From a checkpoint of a small transformer trained on Wikipedia: 5388 steps.
Each number is 500 + 25 x the weight over its row's rms, rounded and kept within 0 to 999. Layers, rows and columns count from 0. Numbers have three digits each. The size before them is the row's rms in percent of the matrix's.

# up: layer 4 MLP up, 3072x768, rms 0.0295, rows 1133-1232, columns 384-447
# down: layer 4 MLP down (transposed), 3072x768, rms 0.0295, rows 1133-1232, columns 384-447
up1133 097:497479533526495503487516521470472501485506499554535488531459489499502520504489478487501484553500524465472502524491481512571519546502498524520484481528465496535514492483497545542500476520524482
down1133 098:569509503530486507487486500479536506481517519515486532485529496525512509501486530516469476491483512482507483517527532489475514524539511479500509492503486522433501473511491467467451487473510526
up1134 095:473476526492523507555517530470519470415496545509476503517527457492494493528494489540536512529540480437483473474521497508544457497517489524459506526488507513490460548464523456528455440507520511
down1134 098:510478441488515549478468473468494472493526460486533482482469531495526516485536536487465474439457515464530451497452492502533556464506494506541473480528551467478521487464500528493503519488509464
up1135 089:505485468530556472492457489477509485453507503521524464531468472509505518528509477505502476455514483511508504514486493507479489502524484517543512497486497533491504483508541524471564508525488438
down1135 091:497570505442514544533508514561506520512532546486485511531548545518501538470497497552490504510485517533529480545488557517490487502514563506460550505472477514502523490477490553528501499508463500
up1136 100:546506473487498579492525480506511515511458462505513482522569513531519489489545488535551480514528493493515469516529512480539489509543529503508531543487506540477506466494516499518521538522456500
down1136 105:526543518512459535475470480531487527501448525549460477525502538538555510493468522483495485468447510515508531515564515484527483451498520511487481481523501473489516536481507485493528495524489504
up1137 097:458533494457509509495476501505526551524478487495512526506483517491450505513502513482525538495534473476485492507497464525461510534468536520486542535536454480450481510505471507525511460529516491
down1137 100:504505495458517527549536531486529499489462522498509497483524484515528488479509490484521480480493539526451489522527509492495503473536478494526512518522511482510483495500516467499491552481491506
up1138 103:520548454461502450510487487477507470478519511476539514520515520526487485509514489488488506461516491545482488522450422483513466481486464537510483475538580546511506486556515542445536466507469496
down1138 109:503503470500486519545490511500540465477499476496494511499446499504465488470470479507513540465529539509507508576500490528467532503463467482482510511498475510534474476533516487476497455490492527
up1139 098:489527489485465467500521502502543493474516474482487506478536508493447565498481546526485486525501515494460496463479528463444494491488535435455497516517521520495474529502463493481460489511457482
down1139 098:520521465512473497509489485522460526506492488520503543526494452486479465482469436500495492516494509491486501443525485491472505502443472488516484528489550552521541480488516523475475501515490494
up1140 092:501543463494515524523495483509448505488517471459470473518499489493500491458521479487494466504512488519458513494518494508460513507488446531500483523473494505507469564513529491536517504513468524
down1140 097:526469547493525505509515525486522472516501493505503491507497494496479513521486493525493480502530496498508493500443498531522485478553529466462525511526476508530460506493478482475502485500501496
up1141 098:525435534502502511471514520521486478515460466479517539458512482506467495502547521481496485518463500514541476510510501502494454511543523509473507502444504520489531479523483513523519522477461504
down1141 098:545501466528505559513497493485465463512543475518509531450510475495491481518477497487474503514489521548499504552477500519525481510577474498506542461540506544513532507500492511530490520476543531
up1142 102:500548466488485495497516510564500511495525437524514487514492487461530491495530512505493514522482473507506492514477470515504484535456472473531528508549501495467447523478489516474494480531495523
down1142 102:517466500520491478524478451503496509516462533535498484461526501477555506518515532510505487497483506519477499474470541489503479485465571462536465511508484516516479496516478517510512485489482498
up1143 103:529450485502481489510478513485464493477465498506481481460489488463469491474516521452470532468501473445444483459553491501515525500521467448532473502462510496498486543498521497488493474497488534
down1143 103:512481541525510469505510502498489480460530483517451509451500545517537489465486494520483522505492543556456481478505491488500452514528481449510475549527443460534475521508521515505488493501499471
up1144 096:500539465500511507520491531485492492489544498494532530514468485498473502510504492469491501479547504457485485529511495553480523519540523485546465508511488508524477486502504498536471499476464497
down1144 097:503495497478484527474477472512498482514442517483462464525492430507514480432478481524543550493466502516528521504468498538558475504470521493450538511501506447510495480494504494531511533513488485
up1145 106:515501516521523484486489469521501553492494487466478495522526479508566498484522509434469479488491539509484447508498536448478505482512463503475479540483488482500508538525457514473491488505486488
down1145 112:502535519497487515504517511485495534506495511527497536470538483481517521526466500498500524502506510507514486488471519498508498512476501503490488516468505498463465556486478504510494477529480511
up1146 093:486461480484478494568503480488507523461514498488498493510502512529507497512551477464511483493510490477475486501508540480491476539503479462493513503511524508475497496477462492499515496485500453
down1146 097:503548547494510480502490542491510489513495463465477522531470499510522475474459488484521483464491524485537516504512463478540534485493531437500521492534545499542498512539519517491521517512516499
up1147 109:509506553532531537468506497523480481476488516515521523483542493506511524510546501511480498502484527480499487498497480475474491510488483504485506496466518476509478512504489428478466516486524526
down1147 106:485481512495499477498481519499524496519439514514500533550528508511493530474490498473509481469482490519501485491517495474486517471494491572493498483503522494508472503554506550556502502479508504
up1148 104:544498504516533520493469473554485564504515511491494546492535496481521454461479494518507484490494521525465490494484496487480500527496501498511520537454527512476547478522543470485482484529462531
down1148 108:496498519515479515482503494514497477505520505488498511518511488514415487480493534527527527504479524499490457540504519492512514490492469482530501525524468539489492534472466518499463503492462496
up1149 102:508515482525506549521496467509512554514491503478483494522527476517499437471492529508539494495477526517452522458502473487509504496451531480496517459518530508500502523495525487508473472466484519
down1149 100:502504541461460515502509521454502499487551463499509502468487497516546498457470499504463464505525519458522457495522482552527538523514509518526497483518539468494526527497488516526467472509470513
up1150 109:498459552452520477502526519506487555506483507498431541503497488532508484527490526491525450489488528535521490486523448495461497507526482508492490473507503486507483514492496512554491471491514480
down1150 107:499497502497527506502543491462529500509461526495477476529522554445530433555495533514480494493530502517498477501506505458505503533518472510483508536532503498486454471453451486527539457508450533
up1151 103:480522523531504492509494452509515545527487502536512483521488496517459514486523506486471502545502496490501506462471485527505488546490519533483436471526496481495490495467539505556490492506495505
down1151 100:519505536515491479498532528455454481527499471481507502484460552462527456522556510481501481499508504544541488498512450468504498479523475481535475495482488515520520506494521503465501543476497492
up1152 102:490516520546502512477507492473431514478505492516500476489480516519471483527539531462541516501534496468445480492459462454504515523529522470503503504446488488458473504508512494484506494476481473
down1152 101:472525513479502527487497492509470468511497528545501516475452533449508494510499468542506521502469509493548511523508478491477530527511524473506524530502501510497512517515513492527480491557492514
up1153 097:486527515534558492510522524480486460496536508461536520484490542492489482487512476419539475439540521507492485550524473485505476537494512510468458504502459544504472467505521508478556524499534507
down1153 096:499479525503497486482511480514485507477475487522504482513465485502530504519485508505514487490536526486502532497538549524517535501492421506482483499516494529501512523477499508517510497477533479
up1154 104:543448499514520526454506510515529503483529484487479486500512523514481525512516479497514479483487469507527474474477464480558478495533483509518553511528557477511488449462456486532488540497526504
down1154 101:499494484538535484441473484522490534506499429481488480508468514473529437503478494510513498507521510525494490477526531533484540503477473456480507500456512485488517544484487475487488476440488504
up1155 104:508471544503495552503504490530463492473472537523508482525475499510481484526454482492546500453492526466529541508543521489520471500521502506493470506512494488541526516553498505496499502513470501
down1155 102:460560487523486498523482487474515494488499500506484499501481500462503529538523492464511481532525503519474498530523511485511466485500479467500435454460487490546493478495467489514457542489492466
up1156 090:520517540486498478470500542490484539477512507494517454497477485482456508510502550540521461479526507459507526474523498509496522471506547526517515511509487505512485487511525528479523534485491501
down1156 093:494512468487494492510465541487484526474510455531504520463490525519521498488448446514471474506528522532509460479474527456501471488499462460506496505492506513523480437506471478496506505501459488
up1157 097:530499464504511469526515486520481460498516524498507466481528501493472505506509494544517501458518482505528492517499506514497513498471518534505494497482536477530499503450465461507509519512503486
down1157 094:508474522514505483510521464506507494506445491496479446498486494527458507526470465529555502486507502498528522485530527443505493503447518513501494496502495518495517526532537483495476493496497501
up1158 097:478496534529506487488490488476510489524507459483471537525511510471529520477502528515522542504513498467510469516509513468535497513490484459508514505539475542520516517498478526492520504523510489
down1158 100:552474493551465471468511513486517538521500526527509476488498492499527472479538535516454460470496471499530518489481530513523516468518516501482509522482486530527490491477517457488489430548447532
up1159 103:478468537499470519513495477529480469524454506531523500484478481474509541512491504490482454504477469469451471513475488516501525502564538487530489483520524542489497502512495491508546493475519526
down1159 107:492486486475462508515523495542525483485517505476530519510532482469552559492521503505508445468501505514505463513490487517542541485530502485486490498515518521528502511507553465519477499535523550
up1160 085:520509519485479482503423465474526485493517499543486482514502496516501543504498546447556519507538524472504504502490528502513509556527539492491499526489503524510503500486516481506507493508473536
down1160 090:491522506529544508533503502502554499498491486475468540504479472505492543460484494497526467484447490466474505501579490490530449511498458483501485499502481502465471487464501522489491525533462492
up1161 098:501512476464471464510499466508499520486497540476556506475446475494544498484501528490478485480521552507458452491574492522509474524474497499463527486510478526503499484536527443502486498491518508
down1161 096:481478511517489498467506471516517489480501466514443490538492491518521518514475506561485470516466482484472507534480525471504519519493541482459500479501550463493557492490535507534463564510473451
up1162 096:462468515466494492532533557475478547483537502530474502487516511456491505457518467470484467494527483546454510495490477557471482477534462520503533484464441527507473500495493521497479490502485506
down1162 096:462479475530546492475460474493507474492480518511523514501499451479519520504499525548491466490466501524530501513517484533531556517502507492468507484489521520479517464532526509491460484490500530
up1163 099:555497531516500519492497526496481470540537506503478495461477509494491531511544464488485512532540492432531485461494519489467449499497489516493539491487482505485516471468495532482462497500477496
down1163 102:486526478516483546532489524512464479476468519480511492480573544497545508441540520484488489446495530518527514459509516506498478487523514538497490489541481536487540505512505500490493465461517521
up1164 098:475494479505505515504475426490494490538535495461503515517477524534500545490482504523474546486520503533498517530507499506466537484474497524500474479518528544492520475485506540478546514518471515
down1164 103:506504464482526530505514530474480486495480527424517501506491506513486445502504497518505492511459496502488487466473517512508472508527503474477467520474488533535495482520542534476504466520538452
up1165 098:495524544497505466484510479488509495479497497517516462465478495525497495563496480476466501474495456454517448528484483464502469497486502545510478524494517550474520476460525559523512479519482515
down1165 099:485495510479484544512493479537490483532534519496466485549500497515493526485497462521422519526540484470491510537501500494526475500479491504474540515481463489483471490496514472485503461517472469
up1166 101:499445518535526532495495484554512519501471489514463528517463491469516496468483502482550538486508459499530505472483507461519504526496465491482491488488510497513484444483492485456442485471509513
down1166 104:519504460503546492529528488546502506534481515491496525555496473519525496482524523509506537459522484520515506500542541554476516497499505497476439475484480477563520438501449473484472525525486478
up1167 091:524447464498506513491497497486525467492461488498504513507511521514513457492520476483498477500509493500477477486510523519507501510490525501494488514479506512500453563573486527508526495481461551
down1167 095:450505510536502464511497505508512535463492530501471482516465514487458519545485475482547477464528474498467550527486477510504497495502522462503480484498503521476489509453497453515484474493533484
up1168 104:510466524503482507456540460507532483505506472499529495478504518523478462460478415500484488476497474529494474529493475485463539541510481536490522528503456488505480479502472486493557486484524491
down1168 104:510461508530460543476497514501489517513507477508488479504521505532476538474481482508527561467504469505476512524481496486538472496516562540529496482507508498469518491440559480537505481476461535
up1169 093:471502505489516485467486470489504497571515461473533500535501522484504464501550546491490496485488522547516486491499515484527487483525564524493486505465566497484493494520518573503485489500532443
down1169 099:508502464496483527468520463494491498458491494485475538519473464508470500533447517487486469495501481479500480499489488491461514513498445552522509445455500473543506486501536506501505444520460567
up1170 093:449498456510514488527434512526506524493505529556496485493480445528458521484511496461522511498468466542512522511476468502503453511492445503525524457548490463492495467537525498526515492521520480
down1170 089:509512530479481530478515500495493549471532512496529493452485477474552468511518505502470488520518515476497473486462520469514500471522526530467520501534534514496496506460455494485527499483460484
up1171 103:473513529468497473513506500472447498514483519514514544543485547474513491502496472478466515456517543534499517509503479510487510459514519501442504521500501535497493539507531468489496476507477514
down1171 104:520488551538460501510494470471491515535482481506483497494451505524471483547490486495557481493511466521497444499509462487476493521462530446508422476533484529514500502459498536467513498482508459
up1172 103:513488495481520485494515511530552477525530436522497528485524453499477494488487490540482520506511492457514549458482506538480512496507492520468464536520519478520477460491512513481495536525526509
down1172 100:501532476548420502517477538462453523523511510523493516470458477491491436443514530460522476538543497539493473504511493466499479454512479487532517520493492486500498477525546483525521524511499505
up1173 108:508452471511498537530484494520524516489503517468534481519536488519523491525464528476501480495520498504479492532491516497519495476489513526549524517527545502482511554508492497517484499475514458
down1173 110:482501541503504484471471512486508493515474452551545522513525468454503471475471489539484539514516463446504524466513468503458488537506490514493505505446527504488502472559550494444522471580473507
up1174 103:505518507497535511550478543583524518542457500532472499448474520481498504551509518499526515515498481522531464507463460499485546481464497528487477532493494503498489487518485482538548492523453460
down1174 097:482497482507479516486477478489505502481531555475535465513519533513510515504540510504468498512505457477527536510483545536482482457560529491507471497473514530508520478486516494524504543459538519
up1175 099:479480504472494535483515496524498505494518503498473475479532503503549481504545494485534475500506509475451534527504461519498490506527484509523477478503503536466535483483455518470541483530511511
down1175 095:516503521476518471519498507497503535488578470501489512505499473494503516459450514515471529479488508514513517500476463485467509505464492530506546486515497539518495463490507504462496503522506502
up1176 102:529487492527452451503545504475470552502513474525448462520470538511506519486537512464460495495519502466460524474549508487493504504500511504519568520489499503515513479485494568499470494538450496
down1176 099:501531491526488484502511497503524493492496518547495487498489496530512463534498477518493520469452484504502474493445491505515512463421532540546520493494529473513504470504461493528506520489532457
up1177 105:479504472508553516529537551525478487491498518529479490537513513482528525503480503508533488501462512502516505474469502496530500546486482484488485461489524519518502552548516492527476467492467496
down1177 107:481508515515460536469498508467479500454491472499477530507463505484470494524487497513503509490505551474518488502486545496547507518525535507470486493522490475471491487495497567502459478471493492
up1178 096:520524479481480521493510495485519544501475532531519492466472479526474493529491519558485489506514487530547485515514537501481480519493492506476515471504467522480529494500511551534525451535481514
down1178 095:504505505538455519484563499483496478500483470493533466490539529494468485544500531484480477505496483496515479533522468462506475492531502493477478489533507498477547507503501473510534542486503502
up1179 107:499498517476514506529510468461502510475472491483546527497452506523484516530418526490537495563484491468514528504483490479508523507515476472538481556463493519477468529487457434525490471508505501
down1179 108:507448533552517499448532488490471477472527527508498460497551520521497512475513431503488536472531490507455512473469525490448495469491491525532508529500529488515500517478552528531448496506510509
up1180 100:527519491531488500508471514511520500474488548527496482477498504455439534484519455466501520499514516501471493510530474489516474491520514471555481493539484478489513496528468462489463532526519506
down1180 100:498528487469544494447521489515490508556480541458526526509491515502538488478466519494456489525533515500501490535468490494489499513514549513511532523531506503509467538498508479505497480450534488
up1181 097:503507523523483508489468512503538494481478497494469509488530501536474534494522535470476503520463499484487517489488529464547479497500523498518499488496513517556487498583513519522488453515503542
down1181 103:505492496484447484535456482492509481504539490513492497507504517493490489544472446486514523557517522474511503511485547518463481463485479508495489509482482486494508493470501470549454479508492497
up1182 102:530549487505508449545497484527495553548496470530480469503492485516478478513457500564495480545490502453486493508507523538475506510556498528497517484493461494480503507526472507529547504468465499
down1182 101:497498513522439463526493544462474462491531494476484494476531527507489513451476504497520575425508481463513480499528497498492482544507532504541485507479515498530503473529551517483470491510475511
up1183 104:460501470462534445498513518507497479505535498518544486512526498508492502507510503501511531503461500486538518498475502509495528544553487534535462506474504524449555463464474486495554508511476481
down1183 107:473514507450518494486512506505484504528474554536534505484509471521486474462536471539514518463475500529542513475460476464477557531542494493489487504502502522470496510472497547496527507483542501
up1184 102:477500517489513491470543467526523515520507490476515503533520506552498485473474494479523522494477492466517479511547545523501465507532492507523469522487518498440522510503475469488480471501538473
down1184 100:540496474503467543464504518505487468495496522517508518476487487476517526463551500471497544451455520491497492473518476493489494482501480477459483517473526534443497487511504522508475563472511495
up1185 102:492477498516501519494464467498495501517482477534496436502491466557516535518523445484506505503499476480503494489471454525507485504525498530538512536426508501494492493535474497524519494513475501
down1185 104:520515471485531508491507500522449462479443457492503466506506497538509532475535538515508514484478497467476516471484503457531502496492509521507481472510530508473494508486549520497503510483491461
up1186 104:483558527457494461495514517480496553506467549498512471528491522510521546522494517529482507469479494480472467522524479516453522431502527500505543490508511500498474497521497467528493486544530490
down1186 106:482512513520489489464483482504513476445560465499449514453500496518465511470500479527474473462522516507463492512496505491499505440515494481516472496540543511512511522498543473511476471471530500
up1187 095:502527521539481497497474504527530471521525509508504469484489504539465514501522478514525508496545484496492460512495506495520536535487514480508503526507497525520482508487504453509502484479490546
down1187 095:481507537509513490549522491547526525487475470513522530488527552475485510491516503532494536483534530506547484505523532482511479504493498501522467490498559482479500539561502525498539500502496492
up1188 112:506504491456475443493458531515483509528441472518484492509460504541464517506531498500456512505540546538504484491479460502514541496525514472424480493492527519507504485491505465474488479492539469
down1188 109:470502540482465507502486497507517465516526454504499487477511485505466487508496486551513518457564503462520504483490488502485497537482513461477479496558484494496473501482468494505486475523542495
up1189 101:517522491489550531533515475468549511514485534467520492505498452486520519514508483514482511500448485477479563515435474516511533532555527518473484477464475511524496496526486496533547498495535527
down1189 105:534510473510555498513513497518471573482546489502493493477505532475508495511531507503544545484516510501528447473492500538493488484502531449486466528504552442523488498453498485513486486503502485
up1190 101:494519507480512536486539527503498557554529483549543522484496513490469499456468489494484521468455447497499482453478495556497490525525492458507497498491485518504483474544459513501490508493467490
down1190 099:511506525496494518494454471525519447557536507469521522489496476472462528467497486516525500522486526491493505510482512516457487506548491491505541484533536493512533518506482542499527509487502542
up1191 102:483475529499504467490492471491501500543510506523505482472504487513495524475497517524505519533536492486461474501491494504470501517531502525444498464532522499536543550491520508504500517493523492
down1191 099:518474484508462539502524544502492462494505466469541509485506534477511509455443507506492480492525480520477451490491513501495502524471508496502493496511547504470526497490494497518493497467511505
up1192 097:550498531511494480566474523500477547466467517489528468476501520486451532539481500489577491463519497509464541491494491551468493456513539471460529481479497510501531509493481480499513468545509496
down1192 093:548537554471501476474484492462504470496521468453518453463507525477493507527512519519489495497498451546514489474493481476513508498474516517488469524489512542518507473471493515465537473477550508
up1193 092:536511498533477465523471502496510518475454523512537525518475488511517443466448514458478495498481458533484531544453515517483517476539533535482451487458460487498462447550477442523491509524507512
down1193 091:532539474486502510485507484497493481493533503491481484491485491548469482544556447502513517552514476456495464496476520493553501478528486470497471467505504487506517515462495477510512509497465521
up1194 098:511506515457564508498509497535468470512518517512460498504519487514510482503532494507509515499462486540484479490512550510489501531482510498484527464500454517535546465483486509499532495489506519
down1194 094:448499505449500504516551539457446499542520469516488500532522490509526490503482504483459520507470494520499504507490454507521481518452486512493481528527507511490469502501554487478493500476515531
up1195 105:551524531485491500439501482524474537499502483499521531514527465476470494495469496526504491471513467483490536519515455453482507487448494484463523478532508517500540515493511505539519496495499469
down1195 102:512533447544475554496530522452496527518490484473488493483458493467523517499529473504472456501503481517462483513518497476506502515476463515506493512492489486497529478498484489424483509516496528
up1196 101:464486532493501506504473468505519466482474498508513523506466483501488494483504518463510492460491544499528537493476515546542443524497519510492524490550483483514507500526509505469499489480505510
down1196 094:474503509510494522502507509513507530503510556507540514490531500476504504490467508499532450541526507501500483431522486514503490508495534514515478522491463535553481441516501505538510528471471505
up1197 100:469471494487543505502510489508513486474490511514541505492548515467519483472480480530504490483531494559534540520531535437519486483522517481501476535494457498455488469529489496528514499494516494
down1197 092:542479469488505488528537526491483527515512497474467473535490532502516466488481512522513480508491499495476476497501458521498504442453445505498516440516484507509476505501534454469502528486523495
up1198 102:490493524478470502513527512515544479484502532501544472541472525540502501508500470536509511431504472489467564490553557545522511473519523500493461494536526506521465465473509485528460526517518489
down1198 096:505502499512486535453525485511512477516499473491505479565510478514477495496486519517524462513500476490513541493451460516531490489483511514527529482514493517481533485517495532510462502466495507
up1199 090:463509476518504544479455460520483472476504466496494457512529513501512498479466486513511491513520504503536467518573482531538504556486457527531578561529526476503507498484487547466488490495540476
down1199 098:487490503518500516502474482527511492476468503508497460477524489469505468480470503499493507501522575516513504563542480454524499466495527503489522475493483500514489492467526507529524503521501520
up1200 118:487519509477519490476503492477491537537476485459491488516459481523504488548498519489541461477519489463473457505554480521513517477552457472486462477522484541508503519545479554511560483504520513
down1200 119:492498513486554468472522492473493464522497504512524511513534446493489530551487514441497531514506520488522496509557444496480525513513483511528502537493492495502463506513492495457493504494519496
up1201 104:490541486470482495503515501471495482465464516492452499486513475523508509475500473470489452500494530492483491524516530494496500467456502526468492531488527516477504514495477505493511464499460475
down1201 091:512511463533503498519530473509550531505549471497493495461539517506472553529476525511480504523502491464499477482561489538539517512535494526485489529538519500499513529481539479526494526495531515
up1202 104:525504495469481501506505522469538504507505549506515493486466512522527508492488490476487524538498483477457494510553548490477503480484491461507479500490524511505524525484507509475521508487494528
down1202 104:521458443535508482520499510501457513465554529435495519507531435519518535509474471534449540541497517470520471513552476482488482530502490453524564517552524474509493500487475489522512529449504500
up1203 106:527477449497504511518494499498453518539461482490478487524503488540493484513561486546537501495521491472486516528474468525496482447520508495537518516468488485492491490487538529521469501492512455
down1203 102:494466506483519492526487500503473559503500504544493468538508514505498488479498531542522550509498539500495507518492507515494497502476497486515516500533485466468474545464530514510434517507523462
up1204 103:527506518498491523485487463482492501506495504491508516494530487490512528488482540525505514502511517534508475505518535501484532537453502543524491461511465466501527524530496479538501494493517508
down1204 104:467496481506484499483491536514510527522531513514530523488519535549535500517500462493475534457493469481529509460496459548521492530521465493507487532479539508555492500529497479518511470496483513
up1205 109:541494506514483504520520503481521454496470510467524529483455518507474513516509498510496501496490489517490496505531510461505486497574521518492547495519537519463473560528480547519576513498484485
down1205 109:479561465520507493501472515501511490486507541466506474518465510495456460528503478469486482511478485509538520497476499492509539500460523482471506491494547492504525504494474487516534528447543497
up1206 098:510461466435472446495517492492535498480497505540490499467508466468467482512530488501496501509458530525471496516475478469539487496478529526511540499488478516525479472479464488485483460494496470
down1206 100:480510515502501473510515478498483514499537486504497494498503549514477527510535511472514522498478492531491491512527481468481467533481499526493499496504529464500546507501517513508491500490468492
up1207 097:506522513480524493536537518519530442478527479482504489486475456478512487566494479473490534530517501466483487503475497521510525497490510494501547491518476492549513482511514530502523510531512459
down1207 098:508467454452494507490477485521523458490498525503483484497478509486513528528521469490493516528543475515530491498510514493505492479531521528489481506509439508503501502485483501527551510564491507
up1208 093:523531528476512490499488467501494469501526487439457491519486499511494499489501496518458506490484521512533503504532523465493523475510493482500465487474503516492483467503492466484495490518521512
down1208 099:521501539475465504473506494489518494530480528507480486494517502500532514503519533502477530484466493532454462482520497449531522488435492476511527502517518511462499496489527499502524484481455511
up1209 102:505501539520521472504513463498482555467497493502485476473523488521530486468510479508520492500457516491520499539521506522478520545539534500477503520514458506474469469480520481543485489521501495
down1209 102:471517479469535481457462480519524490465471521521506528485454510479469502502492493506542459529507457499520474497470503456584518466505474492476495454472525520499521520498472509525487508547506517
up1210 099:502471473501458502573495492508531488453518495506490514532477529482518472501495514485478505562529499484482479479482497480509472497464495484515510500498487516499522536492525497500480451520525495
down1210 098:494483523483537507489522490523450487526512514483514472503543473469525508528518510503501530494458509520510517479476490534509506524488480519501505514525507513470469478508474519486511549480498524
up1211 095:480504522506519520501473505501457533509496473526499487520514530538552498471499511493477477479518508480499486477529496552490513455503489536489560483469530520498477536542487486515504488497525523
down1211 102:479501469531522470540453503499498477509534489492556500511517525477478507543508493510501512497510501478478470543486500517491503516486509505482536504527484524507499511504462484548506541484448463
up1212 096:517549462472553507545439514479480487493523496454487511501507451520498509512554460492526519510502521528475492471518489493482487537479484508497495506462537458490494450483507520504547504500492535
down1212 103:521492481461521476519495514502524461488522493507506501536502495517524493520511505470511477482481503498468515513508528455532503496485473507488522476485506509482536518492519480526469480506480516
up1213 091:503492523522502454488498496557491474489534458542510472471529497515527507468496498475517495459518477525508505481523475486504499457518488482542495489459493468519485507473482506475481524511506503
down1213 090:483505490479485495544462471529537488473509500505462565493466473466512509535548486504520452504518507516454461481460537495488526499497502501492527491510490546498504530490476499523544495495504480
up1214 099:501518544500545512462523515491503477533557446509473485512523537473478477479488475549494508536507488513511498498553502489477500518482505463468515467484524543488473480487472538540480517530500467
down1214 104:504559512484496510524551542516463514509512520485515546507459469509498517476518456498485513500499524523515478562456533500535442490489495507451508482510514520547507537512457544500515422514455486
up1215 086:519550544446532479475479481477493505543512487477494492494459510427522431494472511559480499536527456481453461475541505523496450503472468487483518519516516471505512474528535509513511490502469515
down1215 094:499552519467504436506488478532524480461527465487501493507482512460481518479493454448485515511564486508501502498478504439514514523514473511485481504508503479455503511448488510509488496481505487
up1216 096:529501535466447473495470440533509495465534515489493515504491499461489478530485476491478490498507495471514501504525501552512474537502454514548492450507486573498496507476492504478468544489512500
down1216 099:523514498493489504528557494529486461486526483533476478501469513474503484461501530521482501490473483549475524487477508517525485516471521529501544480489471445476488534536459512504534491498466477
up1217 102:523493522535515526509519522536459477532466539479495502480492514498568459474504496486506470462519511559466477473513504496498471487516502561487487504488503490502485517554548488523541492514483526
down1217 103:543528510477567510460476481459511494528495494461536503492538514563499471484478512497497511504504488494465522496496502473510500508537477491516500491457527486449513520503493487511477561523488513
up1218 104:502508474554489491457497471532480510489520548477495469501495492519532506457532543476536494478490480495494514502508491472487543545511492464534448493480516511508567566515507538473522502546506504
down1218 101:522501520492511512481489485458500488504519490534532501516538521432531523471519437493529470520527475493485477484499495493519477482536508551473517498445502493540494475520531503527477495494492528
up1219 096:548472522513550451474510452530522522532479470448513544501503518477478524469453487475492494492488523526504489457480512546485494458521483504514481510510576507489492561526481474515500471459463487
down1219 097:526470487513467531500529464489444483542474515510511499495513529507522491493516510498546524472481512515498481508427528491472495499508522557489543539495522477541442496536489499487483513486513541
up1220 092:460464518517500464542504500493477512507488448495500503500496505527452516521540473489512472489501505513495510501493449526488477491486527538474500505481509496489526520502507511485475486529529521
down1220 098:553532478483506483479510467469548426484497539467513532487466547490471502515539477512466479500489500489484506547449482515467520463506491451474522474476506517519452524527525511527511479491480526
up1221 092:501490505439456463586473517530489525503474552476509483485503477500503497469484524492510539541511529532503496510440485488529478498486494516500459486510468515508487496539476499466527507503474492
down1221 099:499521488521481467485501525501505512481497470530515491502471521514473490482515534494497468505492441461537514506511468471467519519484515531472564526506501489475478486503520489502484458521499528
up1222 098:507523499500523531509496517455464515457496481512519469495496487520497550459500512479495515481481458485545463498532447518498495561491511525477462542538516553519500507467486488476511483496487516
down1222 102:541516545522429490496496500550504475492470523525473531503466532451531515540481533445536476481446506507521508519442491496516487481461509496529530469490479505502522546527508487493524466508481501
up1223 096:485497482543543475462518513498481543505494557486549506518500519478497481485467482493494482511518487513532486511526561509489488493482488472512508530515523514459514500443487499509493519497509510
down1223 100:481530496479480481485486472479538476521510480490496489505506513458489502503479519457496497507490438493496490501459503530477533473504504530490548517503516461467456511491500491486509497488508500
up1224 097:505494483503496502513519521504486494491503503527535517492532510512530513468540514532497497476515492484467473515514469493507486480504489482546500514507481445461447545466510505487508513494497482
down1224 094:507517475487553516493515501515517513484490481472488504527502521497495460504526507506500435533502481564504497542491519553485522488506527503477474526470486550524515498510528508485538484454475492
up1225 102:471520492506510499497494520511458523522527511522471486521489491511507539528501513452506523536539543491481491526545510515492525509499473539469524526526490514496501438493429516497513503518532496
down1225 101:475498530518530497505469476579470495527525475503547538527496500510517490515480477481537492492504517556468518490471524536488530510467527470466543501497481486476552448511526510528535514500482475
up1226 098:496542512490505483521516528474504491490518499518481538502455519521547526529502508545492527569428496505512461504511500487495488476509519561495495502489551524483510515466497529496511547525523492
down1226 100:523458487487517497488504487469513490498508479492508502476515488484424509506504515503511528492513520514496484483507498552514528530529538516476518451476436535529501550523450512473495510542505531
up1227 099:466499518517526526512526532490502482459526487501545478556518517510478457510497567495522507454460513474501521516475533524504503506498494518503512491483532543512507552495455469545521496495484516
down1227 102:521485476500504537530496528463494466482484484514552490478538514511523465425482492518498501472528503481480461484442531465500540522481477510480497458487510466467506489451530493499495543515492474
up1228 108:516496502476469533469488481463490484515497509503544463526529527496512532520479493529507531477495471494495517454510489491513497445514540485474511468508548547528539513457517472497490473477508488
down1228 102:502476468522519515488505477504476492480512483475486517504487526513512500526493508494487533472515493513457566468510517495456523446503532565481471464498488506536475478527511528499520483453491486
up1229 107:467489491495525517508502527511485529520441484465472492465474496513456481483459528475471471518544482506450533508516491480496475518497458511502522537476496488515539496473510467504548505502485508
down1229 104:498517510524463489494493479499500506510472496464483522502427468503485490503480523505507493515504459506501519496505501507538523471449481526487487505487515511511534500537465506506486482484480495
up1230 096:532544517508505489501494524456519474503515512477496467497496477546522475503462485476497514521477472473501485471547529492511470505476544497518493488516495490490528524496501477485488500466483493
down1230 095:529502512514487521550526486507484511485486488528488470496524474561559503491454518537474534513519484471517529509501491464519529552548473525491482509485498514503490547469488526499543522483533492
up1231 097:511501469467488518501553446505507546511490513525560520514503525496466512503497526508491511457481469510496518503496503507485467530561537527514498521487449511522510494501463466482499494482514496
down1231 095:529498474498536522505459523505458517494535436491491522477539497473499522512493488491486544510495484502489477511491506509459511496501469526491477509492496469478532507487495503496513521501505539
up1232 102:490501526508507511513495517501461547524424475479493528465454511493473516492485480517513524442499521535545467501508503453486518485548447510509486501510493527505506461487525524488471511485491459
down1232 098:480488470525493501488566482511512509497504508493476494476493490451483460469494477477496489506497471504503517516517481473530496500496475519509489487460444526504526492525525513464501449464477571